Weights of a small GPT-style language model, trained from scratch on English Wikipedia.
Size: width 64, 2 heads of 32, MLP 256 tanh GELU, vocabulary 4478.
Architecture: LayerNorm before each block, learned positions, biases, tied embeddings.
Training: 113M tokens, 6879 steps.
Each number is 128 + 24 x the weight over its row's rms, rounded and kept within 0 to 255. Layers, rows and columns count from 0. Numbers have three digits each. The size before them is the row's rms in percent of the matrix's.

# layer 10 MLP down (transposed), 256x64, rms 0.0598, rows 13-34, columns 0-63
098:139166081162094114119152157122124154107096112129118143144120145109142155124138123109165151096148087076165103163141171122096159146087149148161120110127098130129118144119114148094155131100131123
103:109117100111100139150152161131114136138135115123094128122083147136122134104187110140126185144151120102131125116116113110152124086130157105125135176121067125130112130113094152114153155165178111
116:196104174111116118097105162105107144101111132149137099148152071127115102163074129122143118143128157133108144120128133153143134146151122148160133145108153114123129130129147086081160117118126098
086:181112128146157118132143152086129099114104173092147150125096171142102133092125143148152124126131166111081128128111100103147125138104106149107147134130095137129088129170099143140153167102155114
092:128113105157091140074132130134135141181104102161115093133117114132114133157153126105138117115166126145140124141158171127119127123147164110172114072123111093152159086156118120119099142156124093
086:108076120127101165115128106176123104153105150139107155139143119129111154132126164091132147093111145140114148150159166089110148113186104127151152138119115100127101122126133148168114135110119073
069:173130151112147140126135120105126121104141134125158128151087136155137106096105124125117154133114084103172154071139157104098129133098125174112117103119121125123113138152113127163080108154158184
140:151109134131122136110112140134134134125111124133174146143177085129103141165099124134090139122115108110107172127149124075129111141085117090124160168077177124122131140156142112095135114169143145
077:122132109158139187112124106125113151168108138098130138163173121108132148126100130084145171143120106097132113120172109165098125124137137142080119093120102127089126121160147149087135118136133167
087:141163143130141116075123114187151085157110106129102116134104111149138151200085095107149136152131129128128096105137122109144115157119138118142123177125115163130120131128105114087118142102157126
090:119141107135128145127144078141117142158131176131134128164105085124107107116093145093144129108101121157136143158157106124141136111155130124131113116164087161140140080159113057167121125132105144
092:124103063136084115183110121149138096130103159143107166155139095119100144124098130124139129103096131160132131134119131109113128120157171149108126174127111116142112160169153113159135145123082125
103:120113112165143112163147135131108124109158099154106083110152115129119144120106120140174119143120122143071104147117122159125105130093098163158162140132124150091160140114072141120136098133163173
117:107102129120124112131105074131153143112140159138168110107140104139159118132089157091119163141163125112077119137175114104095098136136114129146112120131114099101154164143134170181109124134130160
103:129094127101126105142145111152122157119164095137104101156111149188156137150121094127137164117120169113095102143162102153126136106089144155125136159101115107105110162133110108118181111146123096
096:123165147106128151124150164114169160071165125089124107155097132113120095117120121133117088151137146130150089126167167146118118101125153133101099126156082100113137136131145129112150160145084130
121:132112144110155137140144107091106149143149114131121126131087151166133109174122121126171123167104137114148118120144133068091127123151088129134138126130131087186100119113151123115103071150148156
081:114157129114144159119125195145126113075121130095142127106123155131147151113117151083135135131125146169129181139116123095169110122127118161144139097104108149133110123101105134088095099171101134
134:111127114168131121157111101135115165143150130111129116119116166140154132112099132158157131136149113117134100143099113169108120136155150141129061090148112049122170142132145086149117109140137119
085:118140092174090151092107132082113165161137140124182104159109135105111131108097116123145142141145124124136101146094152141096132175153108129138124134121147102146156119099113139126170077105153122
106:104141073135137097148142127107094116080146148151148115109138172145099108103145153134125104142117138170120121165102110166163105159105105153160082109164124116137135153127104090144138127136146107
083:136132141099140146108154126136157109142164104136106100143117116098100151151119119075098147120151125177133195096160105108124129088176154130123146117098146136093135125127114094145112152145094140
# layer 10 MLP up, 256x64, rms 0.231, rows 14-34, columns 0-63
092:089141154132105106137091082146121118123124153115117162161181139123170163141091125084103118115114137120136123126140123135141145167115142112136121066117106116183151159111133128143135146094093112
119:099129135110122110127151113161142075169151128140139101104106100177085058131144109135143109147152123115110120142157141149133163130084100171136115122139141127094105109142111125167118110150140148
087:092141164170187135177108130132131128136157101108120109103090080086097084144110118120136099150130136121135112112143123131104117159087106156161164088131133119147124154134150105130132136132119150
095:097109161111190104112123145090145104119153111163145096163164117156100113120117105162147116100109175125139124093130140147114135127101132153096128174139136104100169141107108163118133110154131140
086:131083153106107128099129127147109120128120130134178125093148131146118096110097112169122107191154127095153091155114130143095093146128149109130108127140165089156150160162106143105123149156127149
081:122133129112118103173122130133150108133130060142126147100124141070148155162123138177144128115135118095189104134148106133090110107137114144139121139149128175088123126128100124127171100125157128
120:093121103153099106128093101168121102156161148183098150153108125127140128080142090160093147121096128168127152094146118125155142119106112108114151129108137117125165172125122147094162118131140127
078:142142123139103089157129127145148117073107115108155119109150116126115142171118135123112117144108171161163114127135165146122082124148130143112107081151136093161163081132138107089140122147175115
091:160088128091098159133097103116153134108154165131135108119157130125120118127146154131141179116138100115134144142140147117150168148095123110101108145087115082142172098107124170118098147154086140
092:141141143135122110150077144178088111171101136177134141098141130120111133099102134119120148187150111125141118076150153139086128151088132128118123156123140147113148110156118130128140139075136108
107:065115102112115153110129157099154143151145115182133127096100147086139153104153126109122080129085093136116123105137159169168132108127124142133122127144092138150146132136156130096107133119162153
119:135077103108104115151181143186146103124162136115087115139124111114184103160120119119139120088140127125118136165159145151099092117122120155113130142124118155067109110129135144142135147123141104
109:118143103128144144113135093084173112128100150131130146049109127104156165129128114180148094139127116163074130130142154121111140136172119141122128121123134108119140116133178128085114149132131144
104:115153168149116144136085116133130119143121142143108133144159122098140132104173127118080112116117138069123173129087128134098142133109155087148173120132119132180117153119121137128141107155069139
078:106111102147149121127116135159113105166118125138126156080137172131144140153110126121150132154133108089086137138154116104129164153132135118160148096084172177126119100122113120138079128106143075
114:140137169149085107078157122129098098134107160147155117115163096129108150101177144148118118119109138122096184138124129147164103123089162127141106148122135149135136133138120139101143137075092123
079:121104084176124108128151122129212147159130095098150098133118083127131123116111131133140126121139102143139091155114106113094128135126156093126112181145139105159097161126167143118121119123131121
136:142115101119118145138123107140133094140149163124140128103134108130153131151136097138131109109098121168092142142121080136091134168168148130124156098154097078125184150078137129123114093151151158
075:123106098106137114138165121156160095127123107132125162098153166118145116103105162139123155121103126141143143094107116145127137102130148128113137153114092140148143154128103114118048146133130204
102:132123155162145156121143154156124128150118155089155122136086081148144115149100110134079167095114123110070143112157171091121145118114143148138175118106107161114111117161111150126132118135110118
069:134100134162110079159115162116134131104119121115124137112136111187142148106103128157166117120119114075132062166118125143103132155113123150144109128144095134156124152107131138124163094102169150